{"n_layer": 15, "d_model": 192, "n_head": 3, "n_kv_head": 3, "head_dim": 64, "d_mlp": 768, "vocab_size": 8192, "activation": "squared_relu", "norm": "rmsnorm", "norm_place": "pre", "norm_eps": 1e-06, "positions": "rope", "rope_base": 607000.0, "rope_fraction": 0.5, "qk_norm": true, "attn_scale": 0.159, "bias": "all", "tie_embeddings": false, "parallel_block": false, "extras": ["some layers without attention", "local attention windows", "shifted keys", "exclusive self-attention", "value embeddings", "hashed n-gram embeddings", "a smear gate", "an embedding shortcut", "skips across layers", "LayerScale", "capped logits"], "init": "orth", "init_std_qkv": 0.0202, "init_std_o": 0.0202, "init_std_up": 0.0202, "init_std_down": 0.0, "optimizer": "adamw", "lr": 0.00255, "beta1": 0.9, "beta2": 0.99, "weight_decay": 0.017, "lr_head": 0.00649, "warmup_steps": 243, "schedule": "wsd", "decay_fraction": 1.0, "decay_shape": "linear", "final_lr_fraction": 0.1, "batch_tokens": [32768, 65536], "seq_len": 512, "doc_mask": true, "train_tokens": 534600000, "steps": 11193, "dataset": "wikipedia_en"}
Each number is 128 + 32 x the weight over its row's rms, rounded and kept within 0 to 255. Layers, rows and columns count from 0. Numbers have three digits each. The size before them is the row's rms in percent of the matrix's.

# layer 4 MLP up, 768x192, rms 0.173, rows 704-740, columns 0-191
094:152140153076134119082137118143147114138146151129107065053158154121118107124093156080061089122141139104079175112155110160146127092183126127049151135071116120154059133076112140124185110124110157141112124091108141189081124160111155210135095139104153104130144136151151101112110085134127098094166128140106159142075142175063098124101142115090122052059177114098106115189186159089133153100119087141146122096099128049102078127122175085128070105086125103136124124138133128169154149152050120166151154129110125088056100171118060151136125172120135141147116113158091103141126137151110176148
111:087156178139128171112080140135133126161171138155114086098135153103143121159156143086137152135204121085116124133173131239133182146204109104107146099200132124131170122066168111155105116113131116119162138119157148135104124129168183150106090161145168113118111089096105108122170148181075057144195152108077115149127124120075161128110123131153104097071144142103111086154144174079138138173172128126033170125082098122144144122180136101144126173145157131138098115107114100141132137188143210192161145118180112078121149150138142174108107110157146172145127085169150135115112131135094162067
106:140153125156116107094132079161167127194102158157091117153112092166152126199161108130101116131117179124129135126119118114218141153168120093156152127116095111113156102086134160154125141088107164054147175132151155122131128124188164125094170143107044105109073150173057112097132085099154149148108105147085195117117172085103106085166105142104150127091184161165124133117127116127153094103136128135071153160112104134127129120123139060139158186090118089066071157104159133153076135102145198192180113106129069077061168121132139177093170117117151126096167117155127190119136145118085116129
100:110179098119103149164162092125118129136151164199062144125190114092148139122126188065185139139131141174110157118107118127132102031093162102117184170079113129088136104100155142182121151112146130125108160133148140111164166141191156152112139104129091085123078162122108162099125132126190102091138164178170109119115159094150105145092143104181156159127148187119136109154142138145116131154142099069070138125154125093112166130057116126146115162137135124149027124121129109177120108128104145167209106140148136095136095117095101174136143040071137163074102121121108157118099113142057131188
121:105150126095135157158153110111131190109149129161089093132143060145118094121108089135133104156139123124149146109075067141188152115184108137175137106138149107129140102068142130095175097095079096175052133151126140155047079101152121211162144110114095149131117109090107087092084168167129120149133139097147174107142109074103094155152118149100074119155103104070039141099092134155197091114175153138133105157096098097091102165078109058125159151126176087102096166193164121149157169145089173140111179130103121104142147136115115139091110100175153200115120089162139151102130146151134112151
104:164102147150076151157139135166121160139201143131143108055123151138137148155107136083112125147111088124157184145117131138153190162128105153177142107115074056144087106131161090103146118163161097093086155061139138185147128107137190186113149168162146133124145110131065112143132127150126151159140136185147162125169148065100127155046154084115141111118102118098088077123123106082145098158179072057117152159127131151108089103125065140131136128136137129125183199148113134067149040178152158120137173081124162099099175105138111104094110125133200128162116070157102128081087112117142129152
106:137152196107170169172096098138153150105145099137127149153139119156074149146123136119208098184146103106165161145113085148224167135113052131133086105092080157091124131126124062149194136160124096130113164092098112109068184126140154153132146106102093116086151180140117097109029127130101101101178096148136137115114134112098117074112073075162134079125160120111133077102146132137152124171117100115163147103106167133098102080130118132123176128195159099150127128139124159132115097146199164083133137054112180113111113110098113122127157070084156088134122113130116153196156104125052109126
096:131126115094120131096156080109138126119111164146112121156176187139080126148114137088120126202141160112136133098110169153177132182158114129180147087141151129141096123093121120109148186183097135131056120151125109094140137089169143145153098167155136146133123097132160172153126148124125051130102176112184199141139101119149110133174090108123069098124179141096132087138177149137120184121141077152072153150183118094075112114187136125141136167184173098147098137165067092192049134104128088177140158108154156072159154131152213121053075117126125098159105073103128145124091116112092104151
094:093112140102116137146110178089158191115139116124118079119179189144090112127097138122132122173144079170185157089184155140159163147170136167127175138154061095190149160137105123098132135174084097067112130147172154125134167112102127115145131075102113160163099193095115099160070118162159126101157149128095167063138134100128140152125160172188181117053119186116106062096171157185123160138104131142104157089206091146193102094134143157100151148159106068096134175124125095131186148150102122159142158123146123116122124115154160108080113120125147179133089105129116177068115132151150110177
095:130118130116131086103135139129136168172145134149092115143161175161109053128154124075187149129157083179169128102086087130120140067118152158159140126171113107151144127044087142135119099193134140116120129165190095123089136071104126115131145089131079140099117091203137138142120095138150130113141113111173142110158131052119103121141173131104150078115115141169103094155142179123109143131120096130093198051145196119077099099112138077035156138143166053085170155130108069184199090090145140131088128102134161135074147115139149124105120141180108155146123111175095174102146141118159097118
093:097130190109161120136110166181116156064131122121073096088151123087130141154162123148179205167113138079125142121149150171170135178165115117155134128102131132133138101103157113141186099098109210167153134099100068137090101114187177132134112069162126104107143140147154106157112118107095132065145116148109102150155124139154120140112180098146142135060125170122132120103145086105162189122085129146098106213104172085160055152111155067099132157120148125197143149171151082148115089176093124188130203099169175157059115112144102131121106121159105154153084140139131115123129080120108188096
095:094092105113150161120104154134131152105159138168107127097079087085076146083174103137126092109122158138115146068167121171084130116127183072208124133170104115117183151141118089154136143140050126113185112124131099132135039107138112137139158189125115162158121143155162104130137158148137199076195115077147141097145112098125116148103183035171105104133102078099105029123146132085156129166146118156123119107156125113129154134078186108111114098159146135157066153160122114080124143132115152153169165109112088118146136176170160174182123133107142121166137093154186079098091104145159095113
089:175195121108168127167129123106080157176111157106134140163137200110127145146121142080166161111125155097143135171087091184139148154132149142086105166208123169083070158091169126151122172153115149171102162178164192111160074082100135206151111140144180118128143146143115167178120140144183118122133141116144145099128105128114153168152098122183043120073145154100178093181151155084118168111092163167118169118163127122105135103120157120169110172130133112149158168125112147179124111132103170156121158166176116134152164090104158142167082136179148103115066097126204089145102088091100139149
102:110091197092164098157124080174108108120145130161126078116098197045086138179151149136130121095093108113166148083105123121131119104185157097130182115123151102111066171116159123155160099107121190088147125178167148082140145152147120122127133146149128150163157182159090109185118055176167161167155094101087209093176114073112109121143123128161127085122135100125157100092103126166152152087163056101124108114187105129126138125146070138123186121113140099141134151144113124171114140122169183133085133022186149169140141086095170126095136081127129141131140098130126129084168161127107126148
092:095152175161121195184113068097164103148137183166099119122100143082122147189113119049127136126165146109111186093134122166076118145131106129105176122174108179138156143146087141100094115142138121073132137088144140125092119140186148150098114201120155121130087166096102148169074123144134143109083124101126149139108136105118065152157095126107124137129177116128090085110096180122191183179124147114048110156157145097108120098090101139129133113176087146076144123101147150139107184198096186114090183093140081165099146084082096129148106135157092115176133057164149115147105081086111178127
099:147136132158137125152173165133135126134157115115126045107080111132110135090184137109178117128127122086104149124154145136139191142118117148149134139093053139161110081070104173108103090098196170148138135095218083106130106072124156108146139149144123114097082144195096142209101111166127122105142139141135133147090177159054175152142094088135133114103116095125125135081185145108156154162137112133095112089143127105106123138183123160140200129130189098120172084142119108090081121147140127207137157132147151072122124138110164120054061145113169122179147064101100164086107077129112074100
099:091126132156144138209110098169098139144120159082074158150072098143128125106152094122140140182181068114101188135125144151180140128159139116135189115180119140172142128137138164139130121163149189139190157080118171146173140116207142132160177123121136110122057155135068158150119161109139151091147139153126139147087080127135128122157132137085126117088159119104146060160142082083162152167077168131082127125165115125107176124113117079135155069168117077104135146079136089112132059111145120185148160113060167087123135064065137106182166112197139140140109133172112160139094082142148137099
107:090147141115141167174085155124129148133108149127117097057096124057124141106140166110163174154140171102118167118178112174152186096186163102185102157123093108131119136130117107136121165081097113099116102044082132177097209105066128166148153134153076150100111169109152129166170091148130136091091145132088176155071108141114121129104132079179118150116125135130092099136120129127150142118117179153080146118103138126163135145119165109148123165135168162137096126122139146093126094156189124158149141124149066124171183124148082122031230102181098110126141137180095126126110121101102152214
096:152138117113137097135071148150143157125124089147103176058142148125143109077121094042092163210119112067141148056132128121150099087174068115142136120152113108144160126121105166170143140154122157160169149102124078134156094118183090160174179142149042095133086119054121109097084132113131078170157122114130140141109194137095097121083119103140071135089160161125070107085121146147145117108091123150110091090144131091129093129133129041062117102142192122161111095130090147139113156106144141161064145095154149136141102174115130155121086108129185181155105100085134140147170134163142069153
116:145187137111174117126103169121142145143125153156129128095155144086130137154103149077152155125163125144137138120109160189150127132146174203156137169088159150148118136059084085120084095117118191115053150141151129104171191076136176089153135137157163081066105178079058093143150109130165119111133092182138111131155117150159149158148168059096151084124114178099115124126207151159138119177132106090130211131114164093135088100121140125159143163167134120097118163114113185167156101135132165182086168124132157095109161119173107127102103074166165177154105098162162166168121111059120144120
095:105122173118098126149143039085115151112119092181146063134140118133157123116091099142149100129093130148183134108166098176062144077132089157157161096113103155140163107124176154115194093099119105117128205154157140114137148073143124124132124121165157183115103148195157099155062121137166140126142068165119074138107117114098139150143169142149165123124096166153149139053184164102187125168114085150144110149161120115157131119097124076117155137185157089117134145130061106124064177155143119146112143128191144146139174107105127176105192110151110128152112067130124214068137104088144072114
096:132127120040135063126106091094106110114145116173134164111089150085170095087165102114138162171149161092140119117157147149111179072136175151134156149124133138118114185125096118170156097161155067115083179155142142109063116056099171099133100130208119193088181130088162151100118132157147119127165192129085087110110114176104064106148127120147070040126139097155078118132152171139128143080099155150114133097131114095136095152153136123140117166103121078076096129148115142102160151155160111100117161162076107122113102089177195199088123132132116176163119118137132197118103159127139128157
117:118144161042160078141104125107096122128106141181111082106158132096109156098149126085174147117076149119146171128138136146147175113166086100132119117162137128110139114153115110154118093111089100170082126093122129153154061152139088118234155125132122149112078138168103099126106163160094124124135114119094201079102112040097111129127095100112059016090156119090090077160106134130191125140145163135082097090134126093057128140142147146140162166169126134171093135158125122102134114098129168111106172080108105092114149154094158148159136082147119145133110097242149130095139132096133097127
102:129146151112149078110164104126147105115116079131148116100092097126128134106168169147132168124081137134177139143145163207126130127109141147130101093091129137138083127077141112203182124166179141125143104119148120161079123113148186180211133137174132132116129150101150094129093121108137151127183099139124150114114152139135076155097167037138160080115180144128147126147132147142161127156180131166048159111114181142144075130132065151153130084145207109140107098120141180168059201151154132120154150120125139150085172086143169180111138159072121169151091113129062107184159126083057119101
117:159153209127082163211131144072148129174156144175122143102150112096124071121153129118107176138118124097146176169120087136134154117143110232166184108094097136138091159142066154106148096105123125141125127142203120114073166159072133163130144119107149127110136145195091072108153128078149118134190083143176166104095139158085090088116079131132130046105122132203082093101189138095140117142145146113092122068102135131122150107150127133122088156116158101056137115110173057121078157080156166119147112119105125154086138135152133101104099157158120111138126092152121148099122093084107114099
098:107136089129138127124072110130140131138117175163101111150107188098148098118187097092119103120108065145134183116101066169121114067149057142162142102138113113139206103127170149119109186175172167098115151121115115057125125113138138089163148170116142086104089179090125082129087131138148101140092111209132111104140207094102180127128114152149135060116145148159104158092223157116172156114157179117142161136094133102119112087112138114160138097147160131167084121185098166118113088214134127148090130117152117105081114130074145086070113154163168126175100133122175160108130113123092100096
100:143170144085145126106100156168105148215177151119136171148085084135100115138172158106138199145125131101123179146157100116117143128130173096114101098142162165149171075135092111139088180178166094099100187142162152223131150106121137117152088125120155130138133178129137115114132073139200124081156140132154206109130132118056114149144124112145170139184207181144079112138127151087155158083133157151115108133082160141108160156136125128109129164133205102062158118134051053152107113178160115092139145074136106133121123079161097098141144137108163169118150103113157125146098127158113111076
106:086118176144151194095113156107148085152148142133094125140086113108146144098140150127112107094106131065101170118185097158137173156170116172126127104135095130142147172130118178173158133053098206105151120060129158111205177139155147144118086157138131149090096155154135078166086087122184170094144089086123156131128125083111115139129192057138124090152146101089131090149155131127158186179193137079088157073107121119129155106177155158145177108181112144082160150139138059121133133121152124164105131122152178142160136132072095107147122156105166120136094089145125148086185104133162049144
094:105096118116089094131137112131169162173107044093084124161184196130141079113182117101212162161208061137118168088136131147179165123161101142129169152137125137107110089062150160135133181094142176164098130105171137139127097102154122163166145111159083114056138110169082133143135151128127163094098115168096143096162082095105129090152108117109063138104166096113087109125157135081180120111113152155116106095161158104071084061125094146140129163185111075100112110162155115126058147143084101159088175069132104108106135097073117134151126129117143112172104125141129130170137114098109146165
086:185129141086157096129136156144114143143174110107167103169135092126101070096129132126119153133139169100149134153150143099120171128128078124174192106076103029057120161130087092159174159138104093126127161088134128083153074124144119148171157120171097184143117130152112119095123105075084165118208146121086146116086102071112117111138125118168104162192174112146127108083133127129216103146139126122162106113149184127109164125214151113172107100093138066114109133116164169140104147082099185127125107111125113077103181090112136147079170129135153085170127089118093153134108181065120080141
105:154084186090192092114086143122169103119116093140146089134115128077124157080137140125118117132084104102147136120126119167140153162114088187112143124098164104178112146085081163126209148123097215113069113123172180098102109073152158113212137181211137116144162090112084165149106136137105110104175111081115137065085131128069150148100147133165142069055103141118182105087171172117161112081150133076105176091119180129096136173110114132158150064156094113135133134116109147126099193134105120130165147087127139150125144091148131117109101169166165133158108107143128125128160062120105135142
092:101160117123177145110103048146178168085089069129130116120115129134125117147122130098125143143189124080130163149102107132176184106125136163148117184099111126226169104176138184190167093098146131149121160068140090202151084064128170090136123119122129119129106113130152083141100147190120141115146150119068159107134115164112099074141156096134140108113127165182124085066128123034110199109098166161118154061111110087154095131150135143097171145155168115115127183188123084128107148121107113143116147099083096109163151130087131115128100118119131124189086075159146124097098132165069143123
098:115166150124123120126097102144141097136130084198098121100152171157170148145168126131125125123132177113143130088131092158090119101177200157119146139109079132131058154152139114098192168147130102118121104131153082164116070123100168107142142185129117118120160084090186136138086130131108134134182160162040140104096135140122106067128114100191094129090099113105125126065140180052242120081099114143077107116094155076082056133129150169144116108130132068101079138173177162140112080102105138155087143138174115064107143100171111134117111117108136119167127110140178124121179109154162125111
104:148112193159112163149068082169168117153169100160106142158090129118121108106143157085148126150143114127150236141113149126140153139195121199109147079126095157147104135148131143139156141083168106113134140080119160164154167122137149117114112111131079158142102172129115178165074132127140122120098107180140091125159110120108084139086139117127106140137210127114094115159111128123162206150188109127106120075127093074090112079169103131107158133178161112132167145125132139087114118157110145148130153116155156112155134054055092105103102037164158213177097085179082155178135101170151116106
113:150133119063182106127147073136126141161098148146126085142126151148143134134150086086160125139110123154153177141182133147138123117129070152150078108130125142097096090110115154201141075143073095119145175186121124145146121115129120172206103145163066096100133145122112080123103063138148150131159089164118136132174166120116114116097083122091174048076090083169125076050145117154139143144149134110142105113137159123111192153187108140116131129161157082129106177093163078086054143136112119159127128143147091155121134165115160151124139078129117131080103018151114133195107141184160168175
089:109135139123171052148087130130177161068096163088161116127135087151146137063072114112192118146093101126119170120194100165152084098133074099158166098131113139100159168100130133140151101106087175095153138123076101171109087117154121186143119136070066072165118192113124110195067087054127160153126117142142177117132152138101187162179106125158067154138133085062159078099076133141140113147162145139132158179166124192131120121105094098148155143137143108101116144115074116142154162102086122124156132111117082128091109099134142178118103136188163119139105103193163115107142101108161148135
097:115120148120141103143131079132161124161074084102103099130127150139161146121154123105105088154140149113211172111146117140149163088123145134113123092116127114135182079102158166118127168124131079105139128116132100148123171092139094121189131119145069102082074153134172061160129095120142129103116141108120115143092143174075094134160144151085160068116096124094066103099089106083130215119140138098118111153110099075150165058168051097155192142158115173119106178123088141150122077167157190111153161089171131100109124100133126103140099161124157151133106172217136153159108034122076132070
# layer 4 MLP down (transposed), 768x192, rms 0.164, rows 704-739, columns 0-191
096:123123213096142101163122150174105187103141132090155148118146154156148097145108132152141092187179099172104117111155079194172113128156115089092151134122102140154101072175143124121150106135153125102117137110066099153116112106167137129108139114136115100078145128117142119127153112167124202112163105178026125164111098125178063131107107094089153128121108144060067124090153114033105172122108096170141117102118144081069146142116079148152122183128174104162135163148111190084101105162088094155146100087156118100120118168067153155104188097108119158125141139133202102161141120162148125170
108:143171163142118148070145196132143109109148158200127165101166141119114126077153109123160067116146126147095121104161097095074157048120144078121154162101107078099138187152168135159139169119120139086176136129128080113171108123105083083112168154125160143146116118084116122067127136171065180111152171094112099143101114141105191129138099107105120124123044076116084139161163102147143150090141166141125143171119161153161111114086166184131161155164176180152153107082181119165138142151071177157142104152149108128124094125090144151155120071149123068183189129118139139147136087049145144084
105:115095132114164088113094149134096108099081140114060144208114094119173169175130184097110090114128136155129108094149144148110131127161125147103139131159093076166124153155134157180072128134116137102103145155142144083165178104120171066148091138112145148150158140127069146189098070119164131148135159190109135184124147111159076110152147136119178165141125164144137137100127132134088076137118101141077181110147156146153149130114031139111164136135174126093131148107116154144123112127143115097049082128116130085148157049085085098076118122103079164192189139118207133169145160134079165066
101:092159110080097111193132145067135105088161169126115158062112139105141120153150117124098154159140117154117126060163044163151174159108146173112136108128126140181169119081091156130159117153148098140116172154094083125082136098049094141134121139145122087093195132127162128118164108109078157134169156140155135161153126169116146142106144118152192158202110134209091133187156165147109118087162126144122124166133102168125168089155166137088101152053070103141124152148113100116137182167137101176132107147144103102091122095141115086104104144166121151061200104154157074134105076126090092162
116:168153119191140155095123135163143171123167116178119136132143143100146147165131081157128143068082171143066151142107155109134117164119101119150033118140136166075154137129205132160150062067143079185106066148114103150165104128104123151131174136114118204107125150090093115146176139149114130154165143139129166104134105127078123129121123151082147137179062072116112143170065075129119067163100152112099118092096087090155125157114124115168190131165146109093110110153094096154158169163078143187145167165149157128118137109138156081174127148187101168082124100121105091086145132144166160182
100:149103168213101117156172184153111164119169151103126120129164138196159106116148130112174090120021128190148107164107201086128204091090118177117116184071101111101106130159198086075121116153098120149158067094127124113117113117157107130120155142128131155160106084119152122115156134099130126137120201149141137118119120118109120112121110109118137123124063107110117131130070040116175083148151155084144099148124122164077129079120141158088168131135115152131164114174188169072172090122154122143107107154095141154174089148133090123129149188107139106165114086156110136130064158120105171083
108:180138120081154139126150172082097114112145134178124156163044096136105133145158107153106088079123121162125117173163142151126159112085156138030151141113107120076144144120106115117157112138159082136133126126075092146173086120107148114143109121179060193113138155105125172136113170012152104136126120147136169101129109126145152181102109082141107035151151185103104152117176176145129111137138110099169098132118110127112106039101142130139166147168106121108061103071136132144079129145143129121074089149168124139144152153073150080101164160090103117098154148093132077170123194126137176146
094:121123128147094149172075108132179103196178134114156121159089115190140104136126127123119142124090149103121087108107166117145171128165156032140109108106155069083187109092132107134105166147168170110145122154191116096173086142102109152159159119123084133077077130078109172100127114157081058072100130188187137107093113159112140192112122108130123173156156146146135175118094127107130204101166138065116118114180129140152141091139103158165141157142107052160118098166145129119115176127116156113125146145133132062145082097148159066060144155133111122203127154161110106145182143119114139082
097:096170094175085093078086146120060117154146118139099094140129174132102122144135147104138141127100097114159153127148151152133153130120109099112104122200081103120119055115114129092131166135151132132141192194172151150096085071111178103102158096143088176172129088105168160111084107111073092140105103064124157087136124203110135092104142118075132151158154174142047186140135158082062104107107150167140106107089131148157137152149069135126156137121144179158108088133102097116152130100095061112135061088121177122130123115112170118118100159083051084115143125116094085123151210117097117138
097:086180079127097101118150155116112143145128094139097112106179196148072147167129132119166146129129157142175147052103149151073141103123151057077104158144114134122130058125069134138139104081214130099116130111148113136142076061114193162124166114111163167120100151112191089113073094110064089109116109162114131158075151145114167178131138123080181104130102119162161146116133146094096148092149127163114179121085181175172160157082146152174096105131093153130132109116118113088156152174112124120109115147135148112116125126187100126099071125060128112066129152115042163128143114064148127135
092:134128129125129142106085122125133103161143085107077064134133139167123091118069094086132182112094069136159093094103125120162152098164160097130124087125083105175100084146077105105155151113137084138089093185163154096093111201138135111193132152102153103146099112082065159126126090175146115144137087189144142080144214133131143076115074097116107124157172172131136137082153142094144126143135139090129132066106159092119144133163078109145141138158182078159096078090171140170104119122118090128180139196084151120164086182111070092093087109178107156131119130174096103125116155125098084069
096:172092109120124119149089116144128115091127111136136111163145132189136188079158148071065120077157095079186132151109143082117104183116126103162102116130177142114117163158099139149117097135086105163140112173149150123089190151117140074115115095125134094089162098121059125108140058162173131183106096144133170136126157181109106112138062115110152123104162121103132132063082125147132052080108121112085172152143135164109070166101124112096214106091169159082144120143105151193142079128131094084105071137174131124072109118099150071115137097120083137160117187095109174143090142148072160127
091:090122103120160077126118077175153137144151106103123151089087098172161127097112090103088161167130138152082119132186110187128118100129135153167187118071116128131149194159175118055152079100128152070138144109122155084135142110147135125147123126120116196184105104111065107117099103121153154132109103141159142090080103176100164155077137111093112066195139113135169123105113065157085159124156129116097137072158079135096146133070090182081140116135150118070092139167112138081159176114164085131076174159080080101104179081089107126129137119085103165165118167093061125093155128145140103128
097:121150119131115146091096115158096125165159104129108175157140083132102180150114123131078124144097128117134185094073154124086125147119177123086077166129062155153137170150129111159178157143117140122185106135056117064181161114111180130038133182136140073172117095118167146148131124098150089135104164142162178127170135140157148160171132148176100157081126153194176120141113128122102088134128154199196156162169186083166122074107109121117136072148118114067108108106114103092162137116133116117146101104080148112132123143151120114118039197132110167113163088096149117136123134158109170202
095:073152166140147140188112140111206120117197120141137139095112171173064130085166098090106089105115148095181154096150169113111126099189182128121159126124087127109127080130120113158112115175118098132138151111138156105121146108121165105172160186097145103081158175078118181112107110080109078114089088135171120085096124123079150149136077131146132126128142162104112166118121131125154062099085156138158140152092136114148069140142132183143052142125075130111128122150183170100087074128078096070111173102047184089190096099073084166148102131146081132170141151110130124124104117136157177126
101:099122178189150107125164126129129124122196173142113173085131136097152156099162154123150107113088138045204099186183100116146178105101120130147183150106184154115094050105105115121146150151168146087145093115135141133122121122120148097125121198139195118153157132128126079109138091136122108052166144086101112130115192120125152120104100102114085153075155167150135143140185152163115151153136081123150087094139144169139113148090138162098128150140154094113152126126096098166115107039160166129115110147108136131164144078143140158058098212086167124197114141083093116143073084147097164166
100:140099158089172175146194177092087151069114107091150169129088104132101107108169153169088060184167099134091116181070153097107135129091163155058095099107141118154104164055142153133202210098134149065146157040113152163136128102128123135092122109143144123070134108139169190102110158103105197142108170127124084100118119152132135093103140167150166164129130150126149131109097105137157090148107139137083131169160154096186160160150109108111135161137080095140171090093123081137132154099162114169098166110142129111095099158151119149119139181213093097097126171108125156121105125153130147128
108:101089101140122098094092145160086078125155099122142148086099121150173116190081097129097116131057055153167129075130170129125132149128063111134123096134192156136102102120117097146183122157112106138149190203158170106132093085112081096131156166127164178132118135101103164175179168163189111161111140060143154147153144138076150166159156096183092145120156102128187126167148136101067146149128106149093134130170115102148124043145083107102134081170134116086136105136128138160123167116116094128092147159120158090129132145112070203132087157105123075115140101092139131112136171143080203147
097:065183121094115136131120203142119146110131136167051083119162158137134097163076116163171121110095120174168103161140135126044197172112179163107153122134119098110141156113124103170099114152067133136154110132154120139152084091138114143175191129082066132176139104115154094131129093099066068115174107101091068088116171175125141137122080173177099091142099098116101153105149176150177149079160131115186127173107140137123116141158132133143121103184129084118087134142166184095121140087094120115105139133103131158156152147111146086087165112034100105157098128152178151079156134100156155140
113:119158137124131099156142054100105177134175091133099056152148081104163130079174136065139132139152122078107150156135134067126106066137153138061121137131182145128149183117141141120091150123130130078108176136134148106095058134153116192135119136140109124112174119083165110143126157094100093134106089033132183121154082129102150106083089136144152119133098109128139130097165105078168077150136110130179073195123127133088185109115185142147113109096109123140119124111186105129122126199099074125146165160109120052065102110117115105117174106131117113096094151087173152141189154089076090092
097:091108100181120135174111153156116116110144116071148070138157148131120177123169118146149127154146093115145123153178153169065122086148111123150114081100091153083166097092035067102167063160057116121063140181123127154072116170113121111155128146077167154175086116159123111130132111138086071092173147123121121065111127097102139177132101173106176147185106101087131132122100153128142208148083128159194180141174118099142123116125124095185172138163036123144108133138151108119073135110113109135100114118108101086198099169120133138149150132096112109164143119107116152162142094077157115121
097:079152107165149192140096146170158135137087103111092110135153123139102166182120116106142063095164130180158136123195083111169067149150148091136096112159104116148176048133107117118139127088185127144124099098126152138118140166156181144110158123040121100132083178154098077170151097151130163107099083121145183189159139082097085139098126160146130178137103127104189090116088137098167140158176096158064104098081134135134106129101058159093134129137132178086117131086096131133137117118153114196119123173159099064145149102177120124083116114113159120135162088147169080122170120134140110050
113:105125177143109127129113136134113119086179176154154190123138153101118185118091162097178125129128166154116136090085151043151105184118108121071071135094127163110149122175112079113094119176135129136158152102039107101153174165135080085131138117084097187111195128185138121117123180091081121091108128098119111118131097185123130150103157153123124148155152067087156080200104157093101087103155127072183045114155164099091102123119164112132171098144100122196142130149128167119149096150147114125099109103141124108138117097202075171180139117144152105090125078096098106101100100110126140115
098:114155133160104125122117054120111151111151134154147161108145193050162090079153122095111119121139133119071097129145128086130133092173161129087172177144138181108122101063138150130141135087106107093149135139157150121164141128168167107119135135119101125187154110088120172099091133103161118141104168089102087100153112162082127119171106145110158125135089106115099072177084167154000213137131086135140092098108100068091137142161100133144071126114112082164172115140127084110148059097159127117135135163112097177079149106140172112220073095111124116092129096111149136096101169125103129094
115:198090156136160136142117164116179135134152121174177135169109128125091205072090170203134165102090127184067137127086136122153099119149105095187148119186154129083131116135133155083125154080089137112166108107180042108084118088113089181201135113145098118169115147126157103126116134133154135136147167153114160078143096087100161156133132160130078193095149130142137191099127141151099137148109171115115114124091069114173157118060159106109175142126118080169112155097152104132073136108073145066134100177111135134108103142158147076109111102155126127105079109121111098070136132062163110122
100:078129160175118146117154161141158074182165107139145137064141102113127209130140142108142152090111149124155128126106164146168100122147132124111161133150145103128098036124092084110159073131082129097137119161154141133088110123151133147138134099103119155126168130114148083050131077191109096055140134126134118134089137117134116200160153077133133053093150146094147107171178164091156135134097154160146151133172076096119143185193113122168102100157140119163107113196119111076067084072190108064112137129084155128135077125142155135102150157093143100183109128135134097171113149086139211115
103:074157126095099115143107174152156141104168172081122038118185173099125107104120118132151111104107110105114152112135171155054144141117122086122134131118099121129121123161093121114105094170088148159111096116149174117104095092124102121121162090190094133156165096178126123123139153090124126099052068075163134155106147135108162119166164173096056130076050087053159197111123138099107115128106134143168084192126091177126151103192099136144084111110084121149107119157129179134100115155083084088104088111094148151150111190126110120152152108143094060093095092117110100141077168119160120085
106:158129164216127132104108154148109073096145120102129132088146139165190091136039108125118114139171128098158138138082151091139102198090089165183164107150169150179142080094131089093102073092111166088121110204155095148143123177115144168086133116082101094072110078107113130145102155078105147082129128175124179151102126085114087118138155158168128192114129138130131102140113069123140146103112149123147184058116118108078156100153142114109109148126139098109162162140109121107125106093097095160153137115147138135154151044188036076110116110162171146145138157094108127131150141194124160134
094:135128121151079063127159138136091082090164079105122144077120136101152134140151134188151132119065157119156110128118131140079146095101137135148078137159085186133145126150188134150070115170118129121178161188146116098115073094122090105093139142130175178121086148095146139115161141085167125104130039116113094123082078158097125133143117047134116143110145101069127200147146152109106108092115161208161139114077174126101134095137132190110168162155150138137166039100168108155145103150118106089139121105145107092120109081140115123205118100117146082145146084143116041124129108116194147161
088:144170189074119100156115056130126156107109110104104103112147188223147130087117121155150115124097090147131122115114181139216129101153158196176123112233144172189127168165122149097107127126140170203081113084132115137112151126102089104151111155103143142136137152123099154194151156131159106127096091126117100140137153072135126144112161099141085064102128155126144162148144141068115169168151118160174137131116114152118178173127141175061137146132121127153125126101201142069116145143090130120120153163164187104127102156100075141145147104138074142080094134118144076115211121129159124113
104:174154116107139153102181144120154149146171127163142128111102142127085162087143139144151082130073208148091146168183086149134163136067063135114145135142207114051104201133170157105083156140139127101099139101109134097071140109103119084156131159110126077146183115062107158106172100090095086101115110134118118081053133151103128159103151143125106158133138086187119187121094159165109141156101144136106117122183157173146150097108134131167155157129111107104123119101153124114051122070128138102119116126168136188167167082133171188123152210111156169128139108093130125136089155063151161142
093:173121181149156210048166146136125143151090142117145115125134155204134199130153088134157100139068112145089093165116107076158167149168102053132154180135097150148189050102146134070111126139061154116127129136111198121132146129166119132120113084089131065146168120185131105116095093074190142133072145152123145124097062191130106126118110148090144184100140087098119121127075116107154146096092162119153150145096077061114036103133144123165150115118119118144134111127102099145156095108131085108157144085112123126098121121136127150186185127094134105145146146153161113096147118128160163133
096:139127076147165154140119167138118135107072153114095122131090102126114075169134152160101132136157116106110108107163169155152066132125122110149109129130136148129161088088107064134061084109143147143071150134155206133098126146168178125125095084066083140161117131177142092163133060103181195164119066183099099127151153109151076183192132180169165062124166145162113163070150099126106110134161179158123144126127112165131176108089068139123106119150100176110100110122186161207108145143136093112113173159064118144111137168136112126107131134158122134201145102168098129104087147135150181101
104:106111097108117145163151200148131073124116109107080125113140156099108128115087146128165075141112128102148100096130083119071073204152088167170178076101111111103074114156159084118122132139116071100122097145110125064155190123146084110123205110195122157133149118102099160114120032050119130095128146130133118145126121120130140153106090110152111136096099157135145167158154092176174104170108120143116138125166149108102179124088158156147098124225129128190126123098194153123115151094139102108124120160101129210138126083136079158064096110095088150097143071152152135170155136114100166150
112:108139142100132177093118148148093127137096127172111135150131154145147106113099095164165147162077098179086139170175153115118105108154145229168096099116089133126131110151073092158079090177124126142148179180157162169118154167133144130176102087127104128214172133146119128123215154086112109111092094100113115103148151138138091100097123092159183130125076127155136100097085113195152186172095168116109101132156181145135107178066106162109100083133161103110120116091162101159141163100119083164144087101086147108128099185168163105135094146095080150135189096117068092143130115192139105098
091:085120098099094090104097139091126138121186171133087124142161155143137120193137112145176152149129062085090141132186204160088136144089163078131148130127130104145141079102118134127113111097125141095145150156093159157155103114100134179157103108099118148126156158141160053165087137128116115134241138136121122177143110131131141172095043110124069088157095088138099144157091124091161137080166165131143164164130140151135148140119100173206121066133146108148160111091119101049116128156077125043140123123147122139176118100155162085123115130070168140035111107115136089138146140093112102147